{
  "num_key_value_heads": 2,
  "head_dim": 128,
  "hidden_act": "squared_relu",
  "norm_place": "pre",
  "attn_scale": 0.115,
  "extras": ["gated attention", "normalized values", "value embeddings"],
  "init_std_o": 0.0,
  "optimizer": "cautious_adamw",
  "beta2": 0.98,
  "decay_fraction": 0.864,
  "decay_shape": "linear"
}
Each number is 500 + 40 x the weight over its row's rms, rounded and kept within 0 to 999. Layers, rows and columns count from 0. Numbers have three digits each. The size before them is the row's rms in percent of the matrix's.

# layer 4 MLP down (transposed), 2048x512, rms 0.0281, rows 1629-1656, columns 256-511
104:490534525539432505513548420517408507540552604494509562515447533566536460521509462518495497521485551559454505490467518482517456514509501498549438509509561531494503530532511489510549505507528448470491451451532495463555457488535502537479504549576441556446504479504544480504476487504487466476504537499404481483610376451461477533509499528485462530491502459473529507526483493478523559533494527491560495470517501513494496425426489504523488531508477519562494500451518490471474516486521516532527480508481491508528479503492542505489399511447421478537520522533508496484410468470533579474445449544450450513485556447578465498514531536527484522503513509488468502527478454499534545449423401466496388488491457565542480539513521554554493508548449558505576594457518500484521434476535502
108:494535496428474516500504502541488552482497517514560495536468467438450590547499578519480538594518487425535549505545481544468496463483441457494477465503480478536428462481525488465531563544452469573556458546489515481549552502475572505484498518550449486467505463502522460511499535458497472513485586584480551465476472543456472533542510530466487508472484591494527502538451451488499449589513520508476505419429565464571469480490469519524561481541547460529475466526505507512546428532467473470568579412417458547523465500474523464555496501462541449492473527515559556527553467540529529476512449536504478418584499433520512427512512455558503523512529504487434403497499536493427484485464498471472464510512512435485502505540562529498539468549487526501542493470562606476476533484504499
099:510473541586500544503460478486502483489516430526492518442568528541567514510483493500570488567497524503484479436516574470512490490551475505483561518488497493494452515533414578532500550487451510486421447456528518538491477521532488480507477395547440513495583436482427531466483489577493513491560519504478526532483492467468491527485546453470615497462506514487521544541448494497540456522558506528514573528453514501493474462484431521444483451468506431406426486501505530441542497399563524496520509513523489473452472419493451454431538487460455456468522515567542506402455528526505524472583538490475480518487585476550530469530507430532479536546474433507535475514500547450497470546490398568577524542562494456482450502470562559461466513497489486530505491524459523456535438533441542
096:461482489528537523483530469471482467486477506567484513440470603461460477488512539510476529557496429465528534517495435509513455515497508446512512470491474488570488432401544462513498472508479477501473502539525534530484514435518577592538517547518507458457594402522481520479505519471462495436515486481583503532549588494512619522537477557569461534555526480505493500513500439492497499529494478408485586528456496583535513420520490508527451486484430477562543491453511520486471521531481495521545549459533543484477444578496499496476485605491571479511414526512469504486579478529494478497525494479503555477558560502462540451468455560461507433518485493525580520512542484437555466479513494461468437508452483427506483534436569482521493552480563541458399510500506549538456507536551496
095:549440557540518492431487482515471503548537499454584563541525466530560540511456481467576522571513520507468486478466555481540480476499493498494393551483506462494516534471472424497521526467465510486564432531513515513570423423495499531546535566512523548509447460496487544505490475534418530509569479507475529495504479560490467502537485502490482482467525574624527463514464536511542471486497427501480530556516548544564459472532393535566538509433455475493520488467534498570456538509502519460501474486475497555466457497513575488430482512504450478487591491448501510509461503512447419456511487497492476545470518522530492507574469552516523488456499460508515516478556440464567510446372533540470430551560521506478487520448485499471488482525561446512517546532454462518517472496492472
104:434467499456517425498508554478451484493474550543500514508443551544532459513543576510612446392506533466431509503438514467431505465541523455527543529498503422563481513467439501490465562507501504410505521457472524429539441483484431489481497494499520517488474448488469501496546563540401461443499469476472465512584611461531421496478536527528448498548557496493552486468541487498486484493579501449492469497446464428480503435399435561436507471593561463479520586507470501548446501562584442450427494519472482493453481451566542460501456484495489483475531474602464521438467493561503483447486568480535478493470502471595546454513423504516514541457458489504503432581516530440444479509473484548518513477446522525554481524551479566521452479447440484538525469479585541495529492497480431
101:473501490484519513485424542440444508439479466547434477537520478528471544520567505472491525567441455528562474447472494463508524472469485419513511482531623426435512522523481467450469438478509486464433506431533504427504467507480519505461555433489522465529478498470519498518517549484483518507455481471507527496530443485469471557502520470556468593484513529492538435512443457505488514511465457513424517483476519483399578451518503523540470498498441484489437462474566514478480508467522454516432502521490465468607445476527544471567508460551447502441533530473495482512534526509499486485575428555517473479475482448495506506437577598468458533465510476475445563510485503511465544477495474552509500569485438439464424439469507441418511475466541436501479472536475477506510416507562514
108:436479476499503503429530494537481467505552537435541489583468501473536548470471474546516504543505455440518549553475505461447401531558488539477509520476532540479530554521552467573450396455540499496508504564481504527490355473434496508490435519528517481557501446488464497428473462504464572506512488410515422515543454500512474436533513491499471552424547514464506474439468448555531554515591476466458509568495425487439490426500497497520534455567477524491577545503497513484528422552497491523495466532459511461550483501512481504482500489468511506541481523455466475468555526538486524518533489475498496437548512462534507500477474530516470586508567513472493493523493533460468483501497567444552434527511499444491498507565551448536446469476432493472481427463430453550481450508599470
098:530529393479481469527529577555559582517481512504457505501519476498458431467593541478463531443478521549472467470504424526566486511522528485511446499497515490466543455496508451463474483555468494444533487457440497507446448521505557500474525486545410426507513462499494495489441476544479515447534431513528518401462507542438524533526553524516495552551476550513486478482532416439532520522424515526488484484521474462494551455487502463560539560559512556512482450496520501560484544479439496541497497460520509494462462521495512543459545475512488507575543529473471634512512496540458445504456511548519506505508389526579496490551490520482417431492454425488526546465473456434479494548485548517465511486529502450432481573528448455513556535451532473486456568478536455468499488544504460
110:527515491520516483484458517457505568479510491501504494457443530493496482493470543529490487467573430513461489492544444526537517474439528542492489441472505490579452541487482555523535456540506455543488557472545569510489506446472529502447521450482501496465443570486523519475448468459416495546469475531502549589528461453492476510491482517470503540550548523468456578503426427501542500443504501584549463548475510509535487568539463526456547496514483530522543503434514474574496514428579478486513440494475511535544507558491494472510511451525497497484534420516495523515450569447527481457524578515505538566458477452468553555525484495496511448495604475514526539562489543490502578475516449475428461529491508444523580402490561502439492506441531561516513504542483493551505528479496494
101:542529487550428489518423565440463492454439481502538462452542499507479527481475536489398517538508509512498499495526552546459426416482480502520523500504470471482402496514504479498568448489523502533443469500501473534520529556542508524468509483565470496554477556495507426518509447553525484492559549463487497458474457513487533468541512469505516440450547467472510557520572461465483508475427453487442456481472537443479521535581521448551467482500493442557540434438460510497583501484499508469509538496519454557486448431532486415490536526472521459501518509476482488521526535501496468504427501478541542487552455480507485505503378416534426462458511426378536535524435502504505489576501448487431522588505486511523572538499522471455484501531486446529429518516547435455492498459486469
112:540505469451524465465546451525513507444541481548462546518537538533564526462470517474550504533467561544495490434500545533481493524538574467429477459528508512495537459440572489495467492428444488472466543453490470488520496536569475504484513560488481478506474534469418438546524512539480489505505500464563596479526441472481555510516485507489511550493509526446478601508476497542550525456539553511502498518496570521533496562547444463512462560476490475479577484558450439481525466510527431442445418506500468453471414447535475438449469506531483485501529533496465518480490457562493535476463440434475514475505482519499507519496480503535487471525491520505480466456483547450460516408523436487469472485538564430567503506579565463490486476470466433564520488513521540516515481459486477
095:531505512574582517434438457536501564557431485516468505461487496460472537489512449477491626435512495484507518489492498582523496442563463535449493477530562507505496516498408500422513500531524528448549479511467560528429461509507548526528565511507543478460436510471491471464528511565495446406555470515446524489506469397456511467514528513542541455494477474555526481498516545423436481465507466432435518559510540485539550520528477408490548528491499487525547493452513508470523513530473465520521517492488475572405422484474465469444467512509543530538512573495557554539459608517566524462494535518495593399491557446559588531566547474409429469490470427513497515489507565496502473479480474548505534487486584418548449546521514502488488502504533467495467556496503477504498530540407509
121:474548502455538469537507456575477454499506450528532494490477476466493578484513597474453439514536505432549458459548528488525442490423597492531478471528485483531460497502475529476482577517485456538497522523465509487507459473570528496426540440582445546504527514499551527547464531505508510461594479501481501524519503495471462438480499492466464452544514483490491512437489374500478464487451476520550488488469496508569484513516477486506544438576436510541548466489427454440511483498543505491463480510413493488523490579438508554528449504508495457470500593544499482497522553559505469531505478547587553486463492504414433429438468503487562485521506472475503469506486441485509465529514547453510518488471523492498550517507470432489454500479453512532483471556448508580500483539456486
100:428469576462491460502538530496509534464508495493431497437524520463551499532503593442506558563491557505424484532507481457466461543425578495537555469496537516542531457480488533494522554548546485500460486495540474562475434498551495506504525449500471580495557492504532471497461513523448568467593522455518492489499567507475522525505524484486504522566504483536479516525448527485454534577485510539432511559523478457520507498532442491492471500524422564465546528456480396476531447478491448487515446463512441544532475503474425534519512489491466459456520541503544499459518521462532475424474485562547519533476504521485568552489495527444566551468479464530471473534529449468521488536544583474483468496469472478482491507447511488512550515557501459543485521571553483521580517497481447
106:441495484494538528474515479518507509556569554507559501470527576523476470442533437551447478542427498445453488459490474508495472535487552514499465512510504457478515491464539510455541500520503541473472467482497437498516554481491544472487466508504503510474457522514496452501541501504582516548539395429559494453476507454514482454560458481505525441442516501514492542503553450467497521584533461515516546521502511483563512480585494548489523513476432455442550493565485487457452516469460460524497522503498444494472506571523554428529496523525453508534556498458552516456418466557482500476453518486429559562439464485515514464488564470522429538607475518537579500469456472455449439461565534454571537456562513441539491529421516441519530571536564431554495472559505478420520493423520496
103:454470500449513460506513441510506571460524487520419483474488498522515508505491471526537468491481494539507526499500418551546524530496542539472464445436552429531577519523523475540539534529564488475499435493428460493548492501481514409545473571506464508525564553512470535503493460475480477484493516520505506409467486529532477507556496504501494491525518516543504474481481453457510510534476499453506470493510453537470491521469562546524466516461520510524420511480445467450453463467533516493503496511458523486461566483510518521524567549526473458492460483556538465510472516537500506559511496467538496509466505506444506526431480534502529522437474554461473540513522526459476550554557479475435531537414461551497440503480485490504474411517391494541512430482491574454491466448461481
104:483538513431507472490479461531445493532566528489565447499489486507542457470471462489504519561480540482541492554443506491452438489487459477489517507555488489506505525455510541524544481446510542564426477514456499568486513514502467544500481436511537437461506504508456530494451420438531460477471503500463469532525511503494498479517555542465527493468525489602547512445465446461389501424546557418561509512526482531511491450517523586492495505403464473435486494447493467511537481485542472606463473559495537480458514527492458518538503585499531508523492503472531445508425561532554480473446517493459453530444448465542561457527498480563519508592536447552543569481471429449540426491543426549511510530505490486464421490519568520548459533462524469488515573485473538471488480483462477
092:542542526483456471498557464530473521557511503492505506545477513445507519518505507595475445433528510455583568458462490467471472497492563460510506511499517453445420541570515474521484502485464506542480486511455493492556525501480485401463524552559513490494463458483478489491474528478563474527454529514451512448504507478515463539511470434448493495501525471464521531492517541560548575498509517412435431474507567507547497511449530494577486462509531552535430533486529572498521452437534526519516488493503514487545540459563509545483478498555518509485524506487506441430476546573553505539515510514469491425487499514489510513490454493439458517514551447514499447484454479484528546483528412554574522479533470556521528474513472527501438440549434507439588513466482587489511476579544539
102:509501512518566473528436536447478532537509562559490450432479567550552533529574535580527471481549500538551481441444499476477493498502494438514514520510586436516542559539546568508510534567495473475459528488485504538521402484455482427510459545480509479450401484498451479449438560499505525523552536481491522504450513523517505516599530499497530529480410502526561495515528449439466447490504447511460492476513526554516495440493487441494491499537564479495489516461457511525537429496518443508564509539513507529527469506512511551530483453440570545483439442484503465467480513442526431461446517571592501496494419466518442502509551540552481529526444503522473475560566443501451542511525527525533541482470530490573475502493521530528503526499589570439518461522537516603522495508491523
108:441551533492514496446570447485492504452555453467417531445522470554493489499477498454572544556545487477475513505517453492512464535540421528483586521497553517518548568459432512577563494545563492495468510515536529523565534563591438459536506496571520541528508549514466509500480466505446466494548560508505466471454486516454502542509460473473582509529485498515501512490468479525481508560455456580505465558522477511492521564454500489530496505525503472536507509558495490472439502499570484528481531520424518493574514494524519525541460500491444518565469547608530504531553596412465445484521564529451445492487467512445503467461558488506550485624439507466478445521478492562442488453475520508538566485447450504562544502482459471467510447509544526550475484523492587506487488577579560
102:533586447475403556507540572543444488519485479490499546448560452540528517535553535498526429549494492457555506469513457522521504444566502465506516420507495470530491542438437504547535529542493571497500541463478494488523578456503531486429477522521493502513489508457520512450479493524522577507471576499453493488556433462534473498463545476562542479516394506438485474504550465482445541483463531568551513471496447458522581499509480483520479440425457488593533555509497474498539548429455485513551521536498474460538623457571451581456481519511498512480522478517493523512421508541540553513435443561484472544475500504487534572517521561510557462404434496513462553486488529468474472463470480484515546446462570517436558556532493502526468608520498548496556510476451474462519464514502526
098:490515476483460455506467548523468454472569532575526467514488530470494570511518485528543577512477466444477467556472484473517466537486443448490488487503525464558447509490520520469494509547522455510465482525613495547526517540542409492511596553477561366445469470471490550458499439550555476510609408456456425443453507474515490467519441470477560530501481449466526457440428411537457455547425468417533473422533504522480487485415496512533536503407477504517456626511452479533517501481431462472444464501492434505482551474516540484552543565531500448466562585503505495497537520522474476469429484553555551516502461558443545522475446481451489449491520435484456506487463498503548453577515563515435484440577501522523494458403460472525496501503487602449532555477462524514540521503531547
101:431512515459493518527511571466440537539529519553474460568520520486542469486505522489466467542469480499488490521449464546486498492470470526530551527466463486498546499529436504478452530448557430443559482471523490490527541489464465501493504456509519489509530542533448436420503449470539449532437461498505488482526539518438489453540487543533490507540534520538461517485480520536479414496502526503465494528516503508494465468496493481400465454445473457505464498557461576580466503479436473494558560472524494520504535522562534478489495501520550545473465538524511570558499508501517519427540550481529498415416481497573475460493553478529504392508571504516605510484501562499585517523556526493442499498534486416520471484443527476511519513527478468518413464482393487607521497524543430
095:511510551519496508530457537551470553436521441524535501505497526547459487479468553489469517529529465545578469511571516502433474500482521480468453438490563538549447538503531571484479410522423459507533455579452462464503448475472540454467465472481475547509517479486485479529559548476539492478437537455444483493478572503493521519457483507450446462432541472493482484460530496504509525452475421514496507553513472527455420496490474563515457469508506497524469523495503469499503485506592529604486537495534537585378440470467433521474506536481501533515467515476528489519507529568489520555470532570515450485551489451568466544507487510452511479514446494423542537566416509507472502462499531558464422528504576459512559539532554478507509468515480469521523487462516527515467517583479480
099:499508433551440454520536595429459475519553517539551469505510549477467566499521418511533446557523558547563511477593495544523526464543482495505483455572578554459563481537501475442522490536539459430477552466512545502529524475503459509482507506449510474498473500517532574430486439514546523551511509453517501479480509515494538489559561498471469540475466504492504594476411482471433459527538540485550418477508556481477485522496509474472477506517509528548560465556469503487512514488488471540513559452508515507499468553508526442539501502507470486508525461461511498445530512496464476497393500522501467485437541453513455477514400506495487529489470546509502518462516570494526490462470472490444501459492425464523470519485458472478490499496472493525531532540488467524482510446494466
083:557548538543499565497529529493526499460492490562503458453488469546498424501549554506523473544479483539503527596483452440495456532503518525458479504552535501476490497498466538496417532428502511492499538512497480549506486447457513554580475508434518507467534487579497531446429518498437506507539526471482503484609475521495496520500584516512532493524416523474521481490562482528471513556501555497563511511428578517461558495405416547459499572468402495521556538471508492475447508455475503571520472399502501449533549571465528506476583486410480483483582494482464501498456512578532536530441535481508448528452511483496461522506467445426494526542529418512467485526499450410566460506491454537433499531400510524515525441546515478464530495555484487464476462484525443524542510448511465
113:574550520493490521512475477512461475458479496551520469565560499546544511458486533475513526543550509465488477520545571520504429527433469511525571463452526445502519467517510432562485545512399440550446493483491513514517492468506522477480464493469431532570482475443501571406488481474595470485564503537459460409520445510520460505465429505486488529485564505523487462586547464571482474495485472512567520503511580501487432531523503489482473482418477457515544516456508488601442462489495410505502613564526465524538542432517541413478520504494521454500507533428498461502491507574503492525510519490493502444511481528506485500455492492500457491526442507440520501410477524497435498559511476506487486508418467486450589557494496431456502487541489514562473463489432483432522492482517533
# layer 4 MLP up, 2048x512, rms 0.0304, rows 1630-1656, columns 256-511
109:503550463501552519512508553536478494492482517458547501501442481530411422515537550595581557517476441519463528486433450523534519494551446476463406501507499412445461471559558465474557506488477478529488565487537545452506556527451460547545581539479512495506508505524486531445535437499463491551474447494557485558566476480557445464542513501458501468473566560503458487522472517487568452450453483579480490531563469482503498480546576517456533438515547575448524441510554519462519482490446499447482533471439570422503515495504533538479470560523583518464475389438521505450496505508526504550529570559482549525550469494542428485422527487519515486554501488427547542535481467503509460526463510479485534480448535454480426468471502585556467503510536513469511500441452446484513480533506495
101:555487555491434482466507590464503458502441445463509474452483495480451524492470528556486528511544445525457415468520403577498505527514536505498509529572434585535482472444455476483442534433448523517504510539506524504465507501448414542571511378489449465490424502483548465486513542459508495561465457467459512553459535505495387521483585428566460552450528551467494471542500537501453482486482499513486514555556516538482508532562536522603526546436448479507444496451522501472519513489471512522488480486449498460492481532515576494461506449402547520563539503515531520524472485537508481576541498450485494515491481604471464512479471459466482476504468538513465439495503503507509537558468550500524574532499501480457559509532481473485563552444473515552424491489514493499508495470553555
095:579505521454526537493479483462505476437450493527493491511448487556495513561478496432533522515517483438421497537363554540543546488444517544443464412516501580540536569489535488570494523476532566472602557464532513488505549577509497487519542480527463550500477547489519551501487492470523506493483400472545574477552543532566449456503474484468505520534542506481572487523456533548575474477504495562428461555494574437448485501479483522454522519456526447456519527456421548503529458469429375448529504553448498469479448523489541447453528467476497446505489540505505561502517573508520550519577515538522513501488419413519507543565528410546530518502509472510517434498529480466446510478508499472495468476582503546441528461462445387513489503430521439515533545509527523546480411470509450
102:514506519502479535519523533480545453476534503484552521471483498447488482535499488452473588482401486539462512513448532498489480563533490489425478554537390534539521560431469542538537503532536514481506481508489508489546494528520479494499589512506491458463520568487521489523582497578497449467521452464504494454431515478508539476499537590497519504475440571475517524522501512440528451386420479546575539479521517575511513532480489438539486508465537465539455506523564493531494523475508494512505510514554515560544429483504502489475480509527574454466459562499591530461474535553516454575469533416559485530475534439466484513490507408444570487467554566505518426433465493526503595520488462529431485528491498470588504538547379445476513493508487549432562554474558567504459546471557483
105:516532516494536503389577523477487424501463497495519546500427516442494535560430504572551529518522478545492515496512509531368467510511523578472506518495433464478461596434510537495520449425496508516433502486456466489573529536529453503496563491521506501535391492510456576397539432495503394525556482489520487462456502472418538518494491519497383460508479463532520500453457589445555525423490470509564526448516466487487522496489475467489463485513521476516510441500457540472480551604472508493511525545488526418502513528445483491490536513544563571594570513547497466443515533481480535569527499575470601467526524532440443495501512466514514506572502537519492534460567492455530477551498469468443573507571481470420437462553451431542576512507521549515491509536451455523446430527491488
099:502458496530478473437464544504564467490465482480508440517452446521543498503500508522536490523491486579464384501471492476468498433483485564547387564505527488527486541494509427384494567531481541536444505542512505492443498490543525476467552577585491503525507472539510412501597450512549505569515481555488508512460554481446447533512488462465448494499493569536495467475508558511513511491448481564485506459544515463496536556549573520518408484518524467540466500522518450535456530464374493551523519577543448465550492436467464498507498450446479529492514501547414418428519539498470486503494543448506510401434527451488470525525483512515542567481444459500489460511503475497518495486535573500466522454569476488534463523489446537546436513615486521500463538514469471442494472507502579
105:525520578448519584505506467496516504517463501493495418460525492497548564589492496434534576536538475577552418498493533512456572474485500473541483602546465538511544538432502581563433464506517403476475467479523541546524503493494521594508495442465482497437460464499504402463492531449596464535547470499511501503417526492493563507444463471412520501418491470458558486536396580561456492431561508557526483456534505480517542512527508526515480534499546506493493493495516480491523506520465492543518523455555499481589540517525502432504470467532482532547543454491568467463520486515481504538444448474517477451502470505429488485515509530491470492598542500440623512452506543547505469521490499461493496451486483461534446510517499443513493532536442478456512494457474532541499459461524496
103:512507524513514533510481485487523550471585452488553478536490531554474473553418532536473581519491516471457481526437454539446533486453530504530508498518458540571538501416530570591519452412508514510527567481560551483533482482518490514533631443502521516507523601478462549533478422446502479476477478437434485524525513530491450505471480522557503484465496519499554519468509504458446539493523528515506546537488490457448592481519499557461479463534507479507517438546442525466482438481450451517534443520440502481482459551484569431517463542546572421588492474478543538520439496475447448580502575512522501540450485485510489447512493419565532469476514513519488424469498424420472498435503411517470479528525543530499456492560435532421482452527513471519519548462493478490433442470523514
105:540562584494523532468486526484465493561490492490594528503493473456479443545512564485507529497481457501462545541444498514511515446482502483561523510595475529565525481483452557553456526399541553504478448526469523499485531466458487521582502517528412502476465425469539497435480491465572517484452441522464528528532500513455514520546530513454525373555445506515553544472475500510553553465393533568523411550530498378496481462591486530555449446493532528494404451490531552515582502473462538513505464507445589489524478540511526542464480414434545523545476498546486436541466419476448514492508520424500458517541527518520466478453567510547488505476513500512483496459512476556554467515544514500454490423506487488485449486533498499473516507457515523463570514504411458453482538494514460
099:525489525531521491523480479519505529491545503535526585491459508466476522528461581489488508513510502487510463509514529525409473513499473491491424512517493418507495512474511562548504523473486444506457507490434497449465515605489553430516448517518540438425419517459543550551464471489481468512524481497545532511453475515499494497553437588528461410491557460573516507473502561534480468470488539430489512418445566559483474519518506592465546454521541469510525512531489550507521550517543480448539414534476514517490478487508555476511575528453529540508538500461519431546499500545444525535521477468421491462488552497506444563514478590518494534469573473562574612532539523545562515507558527436506506497551518430481430480462462497487498489488495584435490500497471484481462455457507585
111:463465507509499566421497489488515421493445451439480508488459489560501516483511519507479530479510530543495521427452482539539477470489481539505511527573493405530532506506578507488476506492468520444485477493516489495498485532466502453587510420461577493523507496447488517443532478498491533522463465529467496457470512513578570506561472504480483534506519543542492545496534432535496489488460442496451486526483484401380552507563512550496535470495515455574463459526556515506537504591412556482477444492442557515483479479524493441508459450511567531449516498480474420523478528527580423543419527464409523473436495439455473540566476503514449492471531499474519528525498490587472529385492458513533514502546425459513537488495414497496482527515528515487433523476480555552481461538507474
093:485516445527465528464514458490522464506514473521521463464495486589451560428470507506482575499537483453506492441536514512480425495495494503489438547469490508501538494438473466459471503463573484543470437479518520449471454479596504601437477430517483500448465518523493560456492449495489476509512425440604491524555456493481562460480554523459523500522519492521500585505477478512534484453585492500534544507484514480502461501492501501541513547488527473540576431522538455456522523490488526537574548521449467513534564535540529509475483564477620537511475434589524533437507431543470522520528525479478554531445448436514520479534446438491490464515527591497545401462569537478422490451462558465509513503515462498533493626565461576493505554486507492561491466429491522460487515529479522
125:445471453525486568513493520545567491526453506498492463459462504498460466446539540503520529488473513527479476507583468508413480485525511524472492476490533546518463628431454510505418562399427525543464502462417509519549586478471490482506577405468540475568478501474415475479490521539524422539487485499489467460525505513544497507528545506517494441558493465519565529571413546554464438451468546589494545491466452503468563475507595544464542471477508477590454471475499468487518536488503522501536475515453593469490509536493544452512470473495546532496535510545577479502495498549469493522489537516529477437497502586549447497513561497480497591545556511597547547538509519594476537532473534499507532481437491493444537528530508522571545527511464449516476535531482516417527522427476479
101:400533503514506502506485528534509446563499479533483523470492531474473454582481504465487535526441449526418516519484504495471551489451498522524496461495510513532484658484508451508427553458555569428500453562521514520503530519474482527534516478511519554544526450544415504434523463497529466457532461506478553431476528577476473505504494525492466525551468510486478528445488542477555487563507448572527513536503533508530549506492589517474488513513618520497476518527520469561524552522467439620517496510504565458495443465518502504478580540510522517503482555497517488397510473543550490518480481479434508570510462503491441481519539455583608535526476514470504526413509489515549412524542501470474556517553499473462421518462493490412555508514485510472539529540516459494483510517489460
104:439531505532474500484525509577550578440500508505489442510495431465542540435447515451506537479533501486517483483552465529447541520510495523571523496466467522482483540505484474548461505397548479559442485506542570498499474543520507542482480539511455455491489425447465504565504436546557367546495482472549454503541536491451475517432563498454459561494564484457499546460541506559510522429545472483545463490485558451462537483462531503503466468463519515595444422583509493455520497377487518601543487446507468486534500544600487446468545517534555502575516473498562488423481481552425550509549579492465482443518473563478510512524499514481435481468488510472540540434491506479452378512475524458438451431530449484542472515463461454488569603519488553468435445501520494425502492516496464
100:559456513520480487480522493517571445486487478433552477469442493513511430560526481554467499483491473592491497477523428556542478538483514478508479499491430436499544573487568476537529478499469482544445454486520521511499437527477428526546500414478513449559505507456507445437545477454479486491452465580498520494468479606500382426490575509493529451499500491537452506531560508532536534474490442504477574491490488488512494544508476468471488498441483514529517491498560495532464451469501430530519438455435509483558485527495531491518568559514536494627450546469510508513469593463490493455472415526496516533442487453446504458578474402419467491479530574512541492483514454416471523538455511476572484529486501482524488439508524507529503519524510535516554488445442494540472484500486496
103:475481464501543535590507538506541515505540432441483466490476481524521418572542509495530539488438445493516456512569505585533511433473559495434480529495550467544528522498526564484492583470537532484564560504528525524524465504534557469533575462525462484506507506417489491465511455539502464510480518504566504457558512565468518500498502507391527567490457622493468509496515508456535516491548540525487522492466499555501496458539508480571489474459538415536519416541455494443452554457546512528469575529555543487549397490586518533554511548477486446485520488495550514485457509446537557523486440485528558514480503502496470361504544448606515489447536504477553502455510468515498457505520448413500497495453441522515453564510547480531449511411504465537461507519544556492481530565530455
094:475519529439513487447478570539590498546509459420503527476434521591513514501498504486517540457418523484433514458557540610498510452476562515585548468503478481441526495476444555489415525493441588477463487380550502521503581538576433567471489480505442510462524500520551484526557480514545481450516476536544550481502527538490465524582476527552421543548473533472520527459479500456507446532447565508439525525559534486497505465551471499487573482558580511521556449567534489435503592489443509535535518505417548534467432480454432492504537520461497539497466476561510508492422523465460542491533506514494469551489467545480493479485484535487564516553496509567510558538527483547505507512488561409509549530517515481461511550482482467503506568475487449512493514541442488468526541555488535
101:445487523568541594510540529592489437506483581401509510482502485513546520558461534448534493506509489498498464554508507487459468500411451530514501464557515519440583594547541555491555517520554474457431456509487504487538483492482491520474525559442499570532552481457466474495489480499535436485535493393518450518484582496533496563528518479509516511423561582465527438540453542497534487526521492469474544526490422471510456485507509532539542491442532471453458558493484558478563476422437538586502508483481514512558517445535523543466517481471541480547507498513489530520477561509510437485536500489471543548512500505485454544491474521465471525516511452489527518544473477520487435496510538544458563498558493484492502588412492492430510488511453535486468531450457513449469515488514516
108:472491572504521521573489522495476497563603519486549577536505502474462550458547479512490541497480528480519532620495426464467435547489445478404565501533457533512515516494577461534481488456518509496567488420472516505456480518448463550541536493515434485494490530482501536570466511528522472574461489592521461432424548476527500448472496503485497521485601522548548546477449547502555486459542470514552472553518521469443539486542548506500428455503485550540495472486533485469538490519491492488530395534521561476529497541568543570500439493487526447539487466449479405468446503520512573547534491427503481454514500538570490511493492540540493522495491495503534467484557483568506467460446525496471387430519482472475503635456480583506484478467509475532481527481523471470508458509521559
102:543522477510489532491534508506532456516523543465466469445508506479464572525463510491522495509477515561467501549513499488493537540361465451492515493482483464487453509442501516521458540432533456494471593490404588495512540520600483538537478519443490466535482484478512492398550481495521517478459460571509506490538510481515526486595477531516522515491528523562494520481406496494531505435482549525509475501467504478421538506450513515513492526527468530472448478505482498526504483523517566520485504447471571459520520514553450530479533549497575589493508475517532455500445563545404421538487477567465517555492382475486433521503509452503561563487463484586509502492525516501532472531547527492478538465466426422434474454453524467467553511558496458460545459443432464461539527520464456
094:376406541546495527521483560473588544493503512594512512507491525527456469472520480528470480553497508435448445454441502479564470486542473533530506474538516486588528509462590480495589504475542491433446410453488490519550485489563554440559474518502521496453475479463500413503451545464501482450474495539471528473572455451548478478404523500487507514510464525486480534528468521558497478513488466484486527584513472536506459439539556576503475555446583477470514474516544594458528474492493523497500504508504521514516542422523475552477499476489508498521514453458517412439467491520508461541533459420480545436537445483500461511510552531520491536616485505538520460519472590514511504580490442506499448554506474505496460566518520547486474517554437441492507417580450471425491535530467499
104:537472551501485495505486574447511527539530424452516558501476540567502574506491487468541507422524456483501495551499544561593548482439511530438459527558454567491600504504515475515438552481427521436494529484514478489551560513532522506511518419553454552463497528445484494440568441541596508481400451483554556469531529560475443418511512519439499494514462535473489511504482390460442534499489473499489578501549476591489511522540531543507524434461519445492478476499487536527530451494445456472516526628420533507536469496533564482480520501478497516560477454480496520489517500515483541529473519433478510539468434428461543516522463527452569488514457553486484459477534478526496497470520536513566468504465459473479485472481470392473533553470497507512537491567511504506510408437553492
100:553405491468548456534500559515522463543481512502452525502524461515553555483428581514484541468530477595486481460459534526459519519496477470512467656474513530473566492513510467532500487519543500509464521484565482516480534527487466493508547519509492487468475466511515453444565482499510494501413477483495475447536468477461522521578525530469524472578490511584457520455492478544565392517448531527521438485445476560519546541565566480500544502477480490447470455500532450506452504492473492406523501490459506537479457493440485479486462484587499547488500607477524541492541469486470453591453434407524476500444480516471510430502477503472516518481511588488545535533474538515454472547480563468417554465491534447538503502536452532457550495534523514471527491450498451533506496536456529
096:509507537459494475500551512542510507487511516546517507496516593595486561468476539448540514486518448567426503526495475454451471493496535529467488597469495460515546538453502527482484525454456533459443515482476530522470503490547523504506494484557481540569455573547414488422561414448527463479444551533437560562519509491501473462492516537498493477441457491531545531482538533495465487502584575538536565512524498486442467500454526499450481577445474524512490489509513500481574486511488468545527432561479482488471530490520497487454502527532538553570510458550504455440551508437450499525464505455515541437620566520467474505491438565525565520494497488506529516425500463510418506474562468496495439512494594515459500517499521465500425533418514548525587502497503550527436501500419561
090:515482489439492450516512488528570536455465517447549482519482498489542492565471560532510543442518526528568454455470561526551545521477494536485514556411469534463626463531509483484515535503484536452480473506423488518449495521571511521459467530527514473459510594378515527578500485492547513475528464501474489534391503510489524524391475457487518521481478462511468482545541545546531503430508503497489435475517503509511484531530517514536440388480505518463447520531434522456526538436446450547483489513468457546453513501501518538455505480531518540568477447445504498562505521507432476529483472505510475467550469558503524404519465499527484494478461598571487530468485533534504499510458535484520484430548461504458427519481499524519558582486492499534488532497496566491460504530517456
114:495485564496424491553427512463537556511445497531449537501521547497435491538446534494524523465455487470401400578524559476500449542494469559466467546467466452495487616432537566531508472492548498547417510512542557490493570482483493521544501466505458515466503424444496458466509493514529398569538484585520555536429525476493471467469534507521454509441428468518448543524501532560532484523497529506532620477532460490410499492509492499521472503497490479562491459474459515493512550456554516555550513449456496456468545556556437532485503405564477489549541464520465498388426536547465433482433477513548424427487523542453480446526492524507510496473513533554529505435516506509464478563539444514442521486473529453426471514485550447485496502471521487533437514387464515482526499472514571